Part of a small language model's weights: 6464 steps.
Each number is 500 + 40 x the weight over its row's rms, rounded and kept within 0 to 999. Layers, rows and columns count from 0. Numbers have three digits each. The size before them is the row's rms in percent of the matrix's.

# layer 7 MLP down (transposed), 1024x256, rms 0.0876, rows 626-732, columns 0-63
112:448529491504518466475503553517458583541514450512507517535467452542444468448416504483552468540462544561517487534520482544508535513531550611511521521505439538507500572509468484574551445469544547
099:503533583469527567447554490409484518479528462425528526503489503496493452513501489492502472483512528552560517490560474597513548535479461505514467440395497530533506523546511474536501500518508474
091:500478540513468476460500472464536550526532432525462501531474506561474519431515504533462497545511560535530575464456617509551539593459462469516576473551497525489490428558463506490455509468447482
083:512530487450543573475557477472400528490458488548522500393494479484517503530458589442531514523553452460495484560519507487557500512554526549488511445426503461458473471457462498453532501576495451
089:570559570523496492473525447566559504469493465478485424465501484497505514493474450484491552577487466498541517450401481478547509458544501463484511500472448494523532531489528482409543487537537505
100:490539490537501481471488493505504493549544479472491524426576500488487472519429504444542500537542441556480573491494563509519503530445502489516530502568480511461509510486486502482494455463521534
083:581504522476485512524430513529474527494532527527453479481484540518519509509435469511488487566456495505495515475461505471420486462484479460457521427538508510490541550483545532488504514441530525
103:532434488466487472477383534548575623513486541453543459498511443522551502556461485468507458544551513551534486518537513489506447453499437518466530471553514520463501456493470519443508470464459528
096:526544588465525475459494498419493550491516525521475483534519518595466458499479501540488511499502531487536541553398477524501471460517428465431553450481572460535467550560576441516481506512468476
102:457511575460540548500488473545496479516463413558537480432469471534425485510532400512544501559520390550442514493478474433499432454517535499527491538517495474481516566537477581535561484460497480
098:498507537455461459476513452423527515524476460529606560490489526403464525530450498561499502490516525503533506477540472368460456524493465541494561468527495442519517485444506504478457493497544463
102:505463521452489537492453540573481500524506513452430434507445466517475471588504479514496510575521556527477486516478491508484486530548479552519501558496491389538549482524497534477507530482477554
096:559544450486486456545594440474539435511504468492497546454503508513619532473503510470518539525435590499559483574491504545422548481506524457506476516519550495506515538555491544445461512538546504
096:521540462489539486524441532545536511579473485569456542541528498459481545562485521481496475583465561474513517536477539473448487480491497448555439511470534501489474467388521554453540555522493492
089:522516513500515478564546447525491440562479425548522477498445504519525447489584522467478510528447472548544548521459535560528404508539530467486428374561454466558482445524468489519494485540541491
098:515501500489491514498470513615547514588466508488509531531513515431474475525495472561525538504529453531528535519495448466492492535466547482452479484529485537423563482494477504502518430426463442
120:487522482521508461395443489497422503497464488569492460460517526524494516488532484479499560558563460480528503547495499531549446532439466455449545482507502512474529505506465544461473502445513431
094:467532451498511482519467550492549549556560423540559474523457420538532502449545495505469500566480489471472457491453526428427498502501525478486546561511527508554501459485408452460518497514501501
105:460493456451463488476561492493491472449518484485488508519467568502505563512508589484496560636488550517472479459491459498486491603436526533467458513583471582433521458506460542544507491542462468
107:502490500507429479456486501584466497507536446572490435438506542528467471537483472504579435532521535445550497541535514541496472479515476463459473499506501493557457593532434531505418472488555509
086:506545461485532558530468541510499517580503516420492565543528471482460508490477477483476473505530455533554495566464492478500498445484548522494480493465536620383599529456498564541497441462500596
099:537537484549466521542500584485540488557514491496516471466528532567498496497555511445603478510526478460421571487496432507396488498477496543496478448589534550551551448488490478473468466481547499
104:451520481500492444499479492515446507516522560517528581528415533468504523474478532477480543579533537525448487511532434435495470477495413469496502547531498432496431515448467479512476498513533454
107:450498463478509465470532456400410463473430436578410427566483484520491529504442554495504374516487495471531479496448485548488443524495529479525492585554505526483461501502440504490497492540495504
084:496468541508498492507457495571494531519455469496531485535492458463498503501501459584458544480493534515463463522405470492444450524547527488528513498518484510588537498510498512519521485508520525
112:514498439554509521541495538512503525517543456501519481523494455475518498557531568487499498458441487446565495460511519441584492481601498545538525563464504472532546485497467508518497503500510525
098:460466515490539461581485528461552460530517405473483525455477529447509539495511440521529520492429482507510494473561557508506507477490479583497472478457482482484520573459493504497481549439557536
104:501478464558514485525488534462499510509471434508441445521481564510538517489493560503504545528468535588476475517498470531507549472446510522479544525507504480533548422446501487415442479507494474
108:493515522534483469490541480452515521464540474560462477476505410492513461457491501503560445511474545481550557493535484502554553516495522519623445504506460530491526527489459482503401465565538532
097:489476578493489497505468513496477518444496471545441496529545443480478484484563525482577434564479517484531489500447471480507531546502432578533541478464469497521437443464543538478470414526542533
084:470493536475496508469465550510548458498525466503421560556500476502577479545554448542462380504589503551490433506443544511516479519538519503507504515538573562523442486516549446525515509478519542
101:578534559458498505513539473577444491481440475428491501498453469556486539441500500573469499490541528523467475456489568474408492560513466466488490517493475461461562492490438494501429533555475498
094:546552478516444538476449451479535514514498544502478488440476564421456541455592500507507551457485489494419518410511493467543495520460565544513462444585446500583504460549488462511467520471486450
106:519478528533531485544449538455434461496484583441441515499439526447485466454530494554559547496513499521464429509592497485460476603488572550479530501489498462473517506511405480485503483480491567
103:508518441507459534484485518583539552554509582553528505523540518506585528487399534498447525548519550518521504603494580492489489448469462466501525526537522450598480557530487481463504507503525516
106:535447547539521531511495495484518473496520554439505473508493599551442496505531543474538513497518564436479536472579507531490525411534492506506517495497382479551525550478582492563545517507438513
094:471510487501593435495507507505522504508418546487463456466462440501474547519552478517438481515428514452453421506489493455531488492536488458556530509513515520508532528569467506479539452426505469
092:567418447474516481494524461521417412484444547524510439433554465509481458548485476512461442541482493479475485490466493562508526441496443424567522443485495488527481570561459486402537500490516384
116:460513532520527414528470562445501527522489539515464506537464504432494579528466535533504524558458458462597492567518530507507490477443549469423492457446537529496481536531528527507487463454428527
117:519472518539493467421443418512409531438477468487425499440449477472457454554477502522528507479529503564573470490552436479544524488447429497448457496480480502461510497536575549530542487464471542
129:453517504512497504533561488580539482500491459490510463434424541501512489518497494469532464597522464501496550460535522505556520499482553475568419532451507511528518508556474484539568529507516537
106:471525463488495525453514480480565561457489546413523581488541523452466517465514496501535531613512483550522541565546475496530451414498574501492533516542531538538509532485472506439473472502482469
090:461388506575496453470504505559566538489474436505457465539552469515451538477507474485491529529482490503498496490466428510500536442536567495489480534440433516537475567513504413443570531512551506
105:529517523486481456477555457507532523538526493516472457454501488476457453493549517490463386458508527474423464516482494535531448482479506483555525497428536490490534542627571476512428447515489469
092:494532485503425589452556609505511526454508504537401511488515437482508438568466521441443532516513512545485504497498524477455523560518476443508475501487516467470481522465459489511572488486501458
088:450495520488470422478485583449520484523428483527527532530510499430482526524428527489475456535528432457498580553428448453511465478497441471533485514422485500539437482476570507483440523486522485
086:507473536483540486463493469501538434498536426536489497505509495462489544501511473496498404466487519461485457514481507546498495459549503468540491457433471531476539529547452412416481494514566492
108:460583582614422401507497500510487512520481429497526549548437448468539564517487404453503473461441523527540531573488518481445489456552470543556479534508482529537447460523465509513420518490509482
101:448512400528524488476518502516500526441469510541399403489477564510469468542520608480423474587563474514487467502440520486465517553483502522560529440531503535507442437466458467483451465571495392
101:479499476575545398477489488510542510478462528473501482460585458456463527542491449522523513487488501568528533486512470503455519566543495479588673531512479449561450440448556512509518459509469500
096:444464414502405430503496469481488466429519572538566494451529499491516470472463465469420555532490457532492493513519535453555551509497486389522486512484528538419475497453522526517464453502480498
108:485470458441450513526480499517534546448481508496550537529454477494450535485507476519456514486479538503519526456533454516511554535467496523519534443556438562603465507541520476490576417543578519
095:486542436563464489549492559445492487527527553437502498545440504521524474487425515446502505472473473449581516533508541524519489544457486513507503538482501548508521512506429494523435505473470533
092:515490521492457514447528464470511488487495546463488485509460575547493475472413508483430481548519547499504524503510489524489422416443486479457502502429515518531508552503487502484486509488527541
088:483484511522414464510522400496469446500561555542455586479513549519474480488526490464445506524496466508482517519490518506435532455472501547518469501533454511453520529419566523527559454568589508
085:515466522445451520533473496481494471567524570462514543485523533469508538472551548474526473476531521456443472505538518537522465510526555564574483498523552486481534535495533482469495521526473532
105:514436554464486459499506467501499522481423500496474540435564548468459559533588554524532464482527471561470497451544573398492501458500495524452514495466482441592505522473534510511449603491550519
102:456516509479410480497428537465518471479481421497508494484532468497417408473485527501476558507500566512500515471475557496458529542520512546575469513461555507523436561538500428484488579519454457
095:514453474495453484523469550465527507457491466513498449439564583472508509461479543524472525549427502523506526482493447497464553535554429515445411462574474556451490477470535519611479506473521498
091:464466565493536428608382514457420495527499527569487483474512445437530607477537526428497469501472535564543468530488461534518516452511550460534477502461514477510529525569547491540527482492464554
091:550429465449470556468478490473531489497493547398549447436492491558495549434483504521496486480459478457514516497505475474516508569561509541438447494480547555503486485536465504452480524527586572
110:445532501522518486421496581538496443437493491475459495573407372541548539461442458464493537523457560513449476577500515601465504438533511500483513516545491507553492456546415464448491504545518475
102:523481417467490495529536495467523461549459454506476469562530509457427511412548533441484417547477554479532546541589537491488521545504528430578484502468565513552502561503508519515500483477490530
115:505502509503504512518488389561531485510467509540527533566483526542515475479464494449493545597550498447516410540554557504534526487475521515481543548555465477514560480534477521474483485523480507
091:513513572472429490546488528479489465531503559538490459495496549505496456444455457592462456433504457440565485500491493471452529534514578409511509536535555514486493470459528511486419508432536520
104:496524493516504473504617616452566459451527498485474479487560477554485505452455571518467503490515501536561464564385526478530559536556441494541504529503512473448483510478473426475567487545562465
095:528510422504600582496514409479518506481506497477471499565550512500500502401545508498469516549449475444493476455451539453548437462534530525502476488540493515542468447469492475435489522501616477
119:487422537491497531472495493481480555421467540491451471574476470541553489441541460478514517558482463477478519486574478529566577532567510552505480492458487431545502558483503485486516507519483516
096:555467509578446476535574500533516486457491431574526494476503472472541513498460453446541460501463504519512595471523501435486534498513492557491497508503497522493563498465429494519506511508499462
096:500514500558522474457521467578474450507511489501466475453496549485458519456484456514536555553465514514512491504513479468554475509535519440439461500510525538446480496442502547512468590475512478
092:513532456529496484505446552554528471500504433469468543532477517486467458509483500476532501504464517424525495548553464485557431546397523543498447488483529502446484488478507562521509458475508567
082:456557569483497417535561490458531414426443491529541485499565542517512543508543508458550476485533517547506558449443480467472443513440454558549590603490485428460463571517597478525469479602500470
105:517586507502550445525493453451560440487495484532518518537539467513471486432521440519590442504548492491468573529497460493488454525523500519471516455515506464521488492455470512482452467492473523
107:509570559469504452523470514499491447505498473500472485488514507491557512499499562542511537563519529559499522524563529623500513490535515509399523560530552471485489479537498518505495473497519481
088:471474463516557490463480541498469568557499451480447509549501523532515501605504495528464525475511551457528446547495545469474516443461443552416536410468562481506559541465460464569489489516503493
107:582496528470413543461538476533434490493572529514586501560492441465465548517526566583518529471452531534513517540476468511522448482523549527418483441511480491571499460480570447532525513490553460
103:551457534505500500534486492402484543484472441497508462508555451458528555398527526522448449554522516546472634478480472521481543530476481527548494471471486502511477453471490512530473543503517444
090:499552510449491485434519403446492421567515534489509516533503553513506553567527502530447530561462521450546489502595446493517526473494521507518531468454518445480460508523523465448488582538473614
161:477482494531547466515495513511508506481472469479437458483522523542469475505507509550542513616510430480471481458453524500522512523489502513472424531517470541529458508472535516532574489483535522
087:480508453486489461579494543486489393534450491500475527547466488499539535512481531526429572527492457480498462492526497469566553399491500451473498481510458545500509487483506507373510467533526418
109:407461505468470601510428551427587495508517496517521560504499445518539502531532519484426550425528557486458550386507504472539484511480461510477493596441457471490481445532499494532469530505503498
082:453570455443478489424524499472490490449430498493485476522499426441454565474613462587469466571516479487525499487469516532488447533455463448509516542536495447511459537487502492510497491471555485
083:423509498426483463458471480539495498453496469506504467528459520477524511537478512542536484454516584477470479463457486534488473530462555467493513531430518440470564555510463535478468490449518500
089:508528509505519582495442465535469430477482527524511456489525447482423526477471477449448491540501520510482471514431517537551449501500542521424542549465558509428445495568462542547534428508547486
088:603485584505350464549514529432517546487487508476549493479529488525511471504534457510530525509485559528512556442560503455534460438479445525487519557538548441505497552481457527499527481482520454
102:509497541469527586559444495434486474524466492571536435513487500517501519433475487495543490599436516554440556472500470460488482494465487470529459504531495470522485524525479576510524506447489494
107:490542487517473508611494429488508472473503419591488531476481503513463547502528531487434519480506464457542548485466478494485510465479513479456445541504518543453470504523515426494534548513519458
104:477483525492404543499540547542506489454532528587617448482509463576487500503561487500507553503585538553563488484530560484458451475534529492483478493447489491526470526475521531439508489606480530
094:464473399475493435420483577483449491516484534488407506563507465475482464498490528509553514551518466436563477468462533586499519478498507512516469520538507520524506490421491478525524498509510450
097:515480431465525540531488488475546494467489533449494503494485498464519507503531451487517483553499499502514483524451441550507519509513499511504474489462523533593465533498524470438598513576570496
092:455462594475434546542491557557545524423492488529513487437491546517421502521531557550527511513489516478541470484512498512476504499434465477550470500536475530526527485537570545529463495459483540
104:508551546457400467452449567495578521482487451536480462494541444447529489550570576527530483521478460483504525514523509534500528508446470501516510534453516494468489541501503520525517498544493447
100:548443513491577530528455482508502475415496473556459483438514478487467548585488500428465456492494540502514480523398450513508510515527555481486447448482507521484519487472523460544491474484507508
108:537495481524522480397487504489543475511455484494489513591462483458500534502468473595505583560487554518536516508565504514546453558526457532432482427502462526518509511544458531472496506430427615
090:452476456493509500445500468525498554506518476512446488466485453400529597540490533515541525519501483450467494531532541530514454520525542459550466498523510464559463474524461519454462463497464534
108:508502551509440522444482501567456465506511424510534503498522544545518530451473426509451496540487557548517453552509438494520439509524508519501517465499517525522505520547513456448487508499534489
100:427492517535584466448471531492453525503560441494511478475505482452484544536497463512492461496417501503536578460499525562503483406490518525491489460465459518463496546447457485588542481540489515
097:528503534489567462468462478480530487452460513487485500515474534408513528549517484530472452625516527457485603488518399490484483500486533481517537516419498472535469510479466464507461509491482476
072:439483456439522483461453432504532522467483440539457495473531517563472492459473517536491398565502519501457497486489518473544463545526485452509498495421494444491491520475516451571488482501510478
134:451501497555422555478465526454457518564468506575540541472465474521559515507488502526505469524540458564534504518462549534466466539439466517539507544538513502526531474502433523487447529458512498
105:535542558427427502489479424594458458478472476517482488564484525471478438479489562484488579539498486471519488459513554497545559585481531462490509424511457472405509520541475528495527559467584543
115:488480527496454485461483488505526507495505507469504397499571504538513508487531472546547453571513561478563510481470426441541529531492513521476516478493557441535521565451497586465479580443531539
104:499495488478466507491528422446590505523456490460531499537507562527530511513443537553391531500523531510570486529508484518551480442476481484496497453517565512524466463481485508515468487510515440
112:490417481475444506538488545444539578473439435535530503584462510452529493484524574492585466477531494453546517499535496544533398485577531451536482584454555472467511559532505525473530447535525536
105:606473472581551549508503473567569429595533404518493515452514515552486471480523508484377557519422506549516444563508476467584515519512493472496485532440467430507521509539449470446499502528559498
068:536517479490546505476479501539517597494463537571511426445517564497511520488504530537466452559500508536492502493519452519518505473437562463493505453551526572513481544491460455472505500503427504
087:490451467453539573502492426480516525567543464470507473566500446458453424413526412472450482529494542452504548551363506558516501536467517547497520557455508499554537533528570435524481546524486507
# layer 7 MLP up, 1024x256, rms 0.108, rows 627-733, columns 0-63
109:398518529540562500552577499444470498528513545553531513517472476518491501484478523535554473546490448497447490431504449427504452516521537517506502470507475485577524521467477482547495508480506441
091:468602435530581507535569456535514499437490527545554533533537520512549517509477525512528565481513474528436535526494449451507446499475492515497442533519443447547565496505483532519516476460501527
078:523469470605468522563565478492569450460522487463472413521476528487474425495536487572527525517442521490555560460565436516427444455484559468503489509602466559523552511493551537477447484463509535
094:489508458554565534480549455480566518458508537486542534482493476501468515528477448560464565494466477512562593508507449508504524592443448565513533567515447509496513518466465573467495561371496504
105:478434445489506458505463499466469518502459517504495488471512491469487534445578456522431452505476489535460447481435531454535509527572454563485576533538464435488477488491434529451542581486555474
089:494452463575554493533475562488527517448471516476561493505514502508488442504485500483474608526481403430486456528468534493477524535535512487451528548504431519515445493487551453463473476449565528
106:497583450492516520522497496521505499511457514499498542517512491521467559464486472531520480512464459543448540457470456420528445556510525578508507467453458516575511477479503451533461437489527553
102:513583470529540532568542428507572539521512552479550446574450491520447546543556522507529556516459466546546474437480472480517462531529593504547440488475339533473489491534488489505474451435508485
099:465502476531493545465474533513540531427511528501523479469489548464572442493463567533498526487478460547506466518473512496584498516505508477461492475489442522438523505505516532443418509451470500
096:538476492525513552502525490495518527466484525542415500562480451540500496479449473478477475517536463464482500489494553606564490534565481495513510508505475506461517531469488569519529541501467456
102:474447514495504469509505518406446511467524497438528435501505494568496556509574474556550510542402480483477424455492419454515459552531500560447468448455484471515426563517496497471516462511518500
095:508527472588546553539501542486502508562493507504574490530476450510586455517496500524477589467509525482483457480470461542467468563506463538459542531469507520493491544502491522426492454520502441
098:447475508609483571494501514510514484515516545478510569506559481495549496517487523567516567494484455496507579435483483482480502517489490513457455484531456489461480507515606510509570454530512502
088:505524497492577506456415538476471498494457553465488469502558488466454477434445504545502471506514520396516449500422561486474546480544511485454548513419570443453528559522467494491513538490497558
094:500578507554509518449446467474545538479461526501558465527548531505466422498496525490463568482472516450464431510492525467460545514502457520587519478487485481427486445525533461491539430512537554
112:459443443565523554527438448467502567489546568563489442543471591534554436501536487506478576489500516521570501502402474549422507446506527570496500511494490502525473418510512524526554422449506511
092:499470444520502512491456491502512549485492519438472499530448498528585484491432492413464526523528474478478588528547552527497517502473528511541521531505462535470532521497532520542469578484483519
100:475489476506518523482498478504525527532494513494473469475490497552467409447549483535443507538509482499523498469530476499519512482486550405566564484547460493463500444459551521479530456535546486
107:466525449537574507518574411530509545532479570527457484502539487512489508471456465453468535488505451460474565433448502573502452503584572454550451473527498514483517480473515555518512499451579460
092:500502507534497506487486489525497523466538473493549529508458572557542515468489537404570530479509566594527465544499522461551441553557473590431509468482534463555461514509414473514519510458492530
092:483523476515505513475471474507510515480474528419488538517511547466558538440516481541459523495463506512467495560437526504513507513462449531535520600487527483528452444494478507453542528472448532
097:485546509560472467504518466507432481485533499448557512500516555478472457531526504573482561493457501532566498482524415544495521574504456518401526536512513469494538490499562481499535496592468572
114:535543513519484450456466472552514522476527513502532460501494472591427402484476457567443545534483486522569473528431509465504493563526585484489508529421545430486547493508514448495497534534382579
097:520477431533511536512458496576478554485430492529528478488468507524481503499421459465568502497483529487499468466514499470530534523525473509447518454458505514572551580508414525467554483448458403
112:539514480515447554462555423434497513515515503451510479540500475499497500503514535501441489543472519562434526485548490561501531512451494449486557499475480503438461493450453471545490522456501526
099:511584483517445470486503557554521509502519518496526485464479568503465412586567516590494469485463420510481510461493488438506587475520518487438517544485495474501527590509473526459458429504557525
102:512547492546477507433500493506512485513494512572519480519520554459528488484501485497423495484483506473431486564478504473579434448488470545466582427409485581492462430566418468528529571517427452
106:467582507472499562446487466504409536457508487532571538484573535534533451549579520560395559515496486521439459530401462503461480514460488549531475541475511446526521439480436507468563449525470466
095:498528441523536475432533434507490554509477539498476530481457478536469503478461453533434621526468457508450524524502496475502518532439476526561493545490493453553441488528442518470531552465416503
083:542523556481495516494454472464519466469497516503517483532509518462480514515425617476516534517449438540479547521563453513537509543479455430547435438526468527556458515510514456502489509581519421
106:519425464520546470512482462478540544446448526589521502518448434510511498500445458485470519522456550575522510495574422521490573471517482466472471481512379517508505560420460459439521519461464520
096:497514539494494489527500520514434504485551497466515497555471479517503505500491510505471487545493441594519477549448480511549490490479481461507543581424495535497524581506519510464484536511532526
102:531432493536588546505547463485491520532484499506476450472467509503524577497410521558498489512454481475513546514511535410533476543505513461560502608515509509440463503461501483545549497506567468
106:438494502552522493536517503492547514474491506459477443497524528521524432489439559493512567503517486465550477487463498537499516495554476566516540471518529508472500457499566388521481521452511566
103:480601529524434464455499529520491536475531495552542426465436459538474481534481481608440517525495488588493547572435499472486531466529576534472520550442566500499462544511460510450492468535500544
103:502521517517498513470484493521479491502524478503498522511527500509462421508485513496501571538498490519556601548449452549521534496535513493437489551570562496422511424523466501552490519548515490
091:475575466525546554498548553446461497411458522541503492534450562478578471447531570464501465516491543485495488468491460523474545469483458495469449498525490485470541525425508476576507442504539553
111:476465462572568565477452420486563522499403537464558426511496483538464517465424545480487533484505431492512565499480488559503438489473432556510545487517493494435443497389542430500514468477540508
107:481531489527495547482457463515475539537447502525496473504518501529487457497513550454510510525487449491502497568481476485544529510424515494557531480495393484500421513511523476413537430538512521
125:484531449534560543502516468529509512530486537486478464512427540592552478486466473561474481533501496550466568467489531522503522525548591466531502487458469446470518487508537489443523493520524501
099:508570487527499510447508556537523507522437520480569511548512506575535429467514495506478542489486471496511405530462479544504465572486443583509492475479474591492549558561535454538558472464502501
090:509510402469517501486497448473484533501538534519502500517502584473492485572563384445450547538516556493502462481477524520503534588457467543498510457548473472532515488493442542504579500495531502
110:470439501555512493512441446457472513516491520456474431517479453532470522508562489572542552519448439482610446423505496470461465573501528537539507479466507414461529574470471505452464491447521504
099:498493467506559522442564517461530507482510475512520482573482574486527487479504519455510575505424419529593501500449475542467447495479564544485456501543508522531451473450551504580465439482511475
091:447529409501524511472504493528508516550534508518449497537526516536475484465522459528467515625469449480496473533461529466488490449569550553465542556458552552496514489523464463521480509447524522
095:526508465595536487436463532536453541463483531404497471513491489504513488438544499553491533524463483499492495510535503492518530554459464537501506506476499438540487538491542553538450459584512545
104:509476536528535524544510499536505548477440508484564434543500491490531525525443483507530534528457479489509528384453505494539470529549505464532459416576464526449488500479450542505536510447543460
103:483490562560498497488482438427493506531461528497477531515504490452529552501527510455525538502486464509476497482452477419543537440559529566474580490467494458525527441480425524427522517458532484
100:480612461517568497522470428427463547439440468539561584465541545501482485563542545482521485486474449482453470513544486475559473558514512488499488462530480519574537543447479516527458500466502525
099:501472493483539556524508516439483531439420480545488552517496533552464444484519500515562526477464484534487532488533524481529483537540477535453492512548519490506525495510534578526492466580536565
108:508539506523502558462487515403517534447461483483584508556510504486500555574486489553508580495455476555557584488514440542496521482499474446478417498476498529476426486441537502467499536427459554
093:539490488522488502499502493426504494404545488523525462482495537514457499585512523613524536512518502561484491472512383475423523498546519506443515545538458463502476513493472505424540561413466488
098:489459487458469540483444416447426519438509495464515478599483516509554524562532525437482503543432474480549467458524509579496495529475530531487522505526514505502491450500441525428580523544480537
101:465514425505519535447498502523503536480455502468569476478530495474445412530491520496576539500431530489477485467520487515542442488535481585482492490495480524513463406488521464505509529468521530
089:508532539523527500508516536588533478484576504540503551517452530534511518496482497491436514506548458565452541559453472507495417476563506432405520482507502563451475515508477524500513507471486528
104:503580473567506503480570444450459531462471506548516534504514557484538515527470504473558507537420482504569525533496542471557477512537537483479477478469483510443455505520521534432494543496471400
106:466497439478502523514501443495512506432507540500506479505562482522473534504462448474492581582485487491509465506481561529421497508561544566489492473522451509540512548501537483515451483508500462
092:506526509582535483409523509462462515452438529566491540543548521514495501438542521513517556442496489496424496461529449478499507495528481485503520460506461504516578544488550464477553482516526458
088:502551511486505639479511551498528530524551490530568496523431551547440558530494554491524526515524474497477544524473426476541528572474418526444556549531525515431509546448483479517505461434454491
098:400495439476537450466432479481414557527510499522470504527529547520514454496533437422552539510508472437581459530473507491562489505615468517463519539467525473494460599471422469471460485522500437
112:463472491523481494501502536531534497519488507477498496502448450545570496496515483559414495564472424620470486515561462486527532490454569469504448562510503447605533514420511558534565513519481486
096:540493519484479570478490455458475499533565525574476520503495504484495584538551446552513565513448473522463491447416455496472540494476532521436496493442426513453501433456499522408470476497466540
109:524507505599464521522444483486499489529472493528474506486510491545489500515465478557426558552483447469462451435463479458547571493446456519537487486510510549536476483392484496503578489536525509
095:467546461542556533433501408525494502508543507538572393538527474512403434540517514447567509465537507476495497530488418490465485534444458527499459479443509527546536424483463501472504466428523565
103:462444427558492491474464467498439564454555499511555521489476542488488507532535403546514540541470548556500567413538487450483491550397506528535464535517500475530523497488509629513512500494474432
100:446476525543478511519556439428472508487537506504505447578498489526500523472469538493529526530495495569519548471545506442540510540444474495516520473400478546475519441460514505542500465543441483
108:500624481501579514551536525449480524485512509514497516549503518522526459471578520610501512508466477472550480477519517516563440526536519523469454608455473479561478473419524487491507469467465516
093:415480491482452510487490546511424498560488482445563493545540584559476508605596451529551579479493490529528527542568459484518460489442563497495491515521510542475514399535493512508518485485520547
097:514543490522586552496583463493537515473459530501516494481552508482407517458501531518519586491511464487450567411525473490464482524506575504501505463557481475469486471454512540547494403536510521
088:446510492501492467474528480406500525471495535542436479504498521521518526473449432501484509492492461550488488512528502496460583476565431451508562461458575511433516497457474485457542447503487532
088:522538446516531492454496488536509522481514569486501528509393518597531446390510485466515521506482536507509521484525483492469509545475465557457514469488477479532487504535581436500481446479468527
101:448557556486487528496585506460488533459488498546498459446505576499474508497498480567488542529474463531466560511549526464475453494570515529458527501480543489404496498492501472549540418479528432
107:491552515488528528471486476447502508521539492501516522508538505477479468448516507482503461533501487517526488553555454509520474475578538463538499478478524463489509485527534572491559514479507536
097:505582520553534500526481543476446550500455532499521444527568557488518422481467535465465525508492508450527530494426458575502493509501507474438460418470477506478406523487512404482498486399529575
107:483554453584491477547432509382480551477489495585476529548518465525563558540463470520536627522463524511473418510473464532500467523572523507494446474501465488519479490476421465459497480538445541
104:473472496515528579532541527520442500431460462488541402466448606491551482492423522542513489521466497501541497470515505547492491519442577499442536455529471563470482524444480514453548505431563456
095:467524496504488533565556504520528524486508522424478515487565528551513492510456427461484488529507433527472518479478517520490492552532496594568526462442458519474587536465434398552508497531544536
125:456544508517546563480513558502482503447452519552528440493526513487463371598524523561427467511467410524476437494485443603533487471462503515457555520502507516500531468498535523471512463552527552
104:517596469582569568505486488451561521510477503529524498482473490541474539521477499514512513510518467514489537519514498493503520505529464454454465505509446505521428440498581517601487490485495554
103:503515466515492483555441511506526534508461533542549469571576548514547504541479389512488576478477518491536492488507472442514478500502416547486552531450537526462471548506445541483636603525421541
084:534515528530504560526535421504472486491545496534557553480448554521516547484504479432498553505505536493438532474504495534455547481490560594389515465493463528488492493475539535514476525450572495
086:548479492488534538529475495555553502461486499579499473466491550554457444513506493559454447499508504526538605411486485450509538504545462600420513505501488523547487412478473556530569465424549498
101:464443494506530529532523472480505482509523480467514585528520559516518472516522436554440480521497487487582483484533500513451538455572521496496483593510540571520462524399504534524549521420496560
092:403547510482504492506529482516520476519412512461515464552490470472520563458458494521471501496489513478569521505503526448544562550594516504524490512477525460480436521476494513511447479497521499
104:499554500543500505519466473510507496488495520563555445557446471466517515542467460430549479575416476456537525524450417491584451458529508495421490552479522505510444523515501545453487568493496510
105:489525523489471514460514485502400536557511508468537463507505528487598534490430484536514514549461438502557440503467498436518456486475462493543505451475538480425511503494507558432431457545436476
102:478501461503540509469387495515462518472481533449459483491458579451552556531450484500539433517458495481474570555446495475472465458518511460496510504524487490494518500542493502503492585452454472
100:523505494470525508509508412453421512536511518453503480455483579559484470553564503493484539475471492494492490539431503443464441479526493496467507486534508485537588513475459521485476589461566497
099:483506514497462474457526522492421529462510518582510477559501494525587519571483480483473558537530491558460477464537434449481505539431518473464514449528492520486544518441493550563496443543454516
098:524498420508487486449503400405445568472461479486462487556524500485478464441549436455530520500487530482501477538460515456446488462529559555462519527488557506440472555497426477433580491507545496
095:555496507512491490491478467487464531555513536473495530558595507521497516464464512538477546481492495488485492401521552510461472530504540460537481465463451546451503487462562450494474505471467525
113:483509483499531535484451489467454532573429533614528499536523504531484513557524458466470533495474496521456447497490491527464455493531540541473531467470528539470565426480560466473546513568503482
105:513534498497524523472523407469475489517493505420508399476499574543478532489605468511527454499435482474512482431502471528473467539487519480448501509486467524520497519481422559521546535474503509
095:469549446563495487525553506534461554572465501498522532501521479544497460448485474413435493515526485514527507447461487545548503472500456558524496459478511480559552504518579454559592467496471578
101:505504483532542565478547471452612533445509555588484526520478522540508555541446521568521530531467481551525499553539492521537599501575485397397463524549448553511473485473443468456490466427456479
095:529488489508463559517488488493505497425519527542519496480518562535524482558459546538481527489535500496494505581456474534464503465461456452526554485505510516433518443517442481496548451473503496
098:476501460508472545524442517562462542536476487561483486529467540512463517491536482499522449555417430484521529514522468528503530506458458490507472535502488450521518496478452523448532608509505509
071:516506548508520507495463507496520492464458486429493452522548535499489491534492506478468481458477524490509509514543559436454516524488387499434509454558461485491531532603448499503482476481513558
119:501511495484525514440542503437368506463437498589527495580515496558525515485464510558515452549474514493520516436537541514496469489478530524458520508509513539445477545452500563532485478522440533
111:472491479557546544525453487537504532498503479469633449512479530630481473494547543495515463494523495568497468441441434495510515469483486530433534424492531471443503486491497499463562485525507459
110:451498446502662497517476442476526509471511507511480515524554528521447411375479472474495566525476480440512472431484480466468425477483541479530480443516500519424521530523424480506470506440518429
104:496513466499523473516571528508457529488489499564461470535446479576466504448519550629501533513425464541542484489480532503592415555470558459496479471490545451479485553495554535459497458528518457
110:509522411498579487478477464559467487505517547545524492507483480575510492479494540508519559500467453580491492411409433478469534533431562465552466470528474505489480480487546566467492573556455446
101:467556450507489534486491481490470505454482485533500477490507573491544548555450487467549468514468460462472564525471506501482536453508482550460527536511495530389513453478572470574504524469552452
062:474532463508511553471488475477548446495469500485516570569532487522485509548552468461456563486503469527537466510487583507484457519485483511456571528400478439491583486527489539495466508518577453
084:460445484484586563471444496521512476510545547423494488536525508517453549502535496490578486511438520486490523519532468435526547500605500544484476455524445487477462536516475509487564528459531465
097:505518486593485501473492482450532492462479525542558503460419550497539540505458513506483513507485450561475481463444465482498478452507476459479447564433469513536512513454492494451451468551520538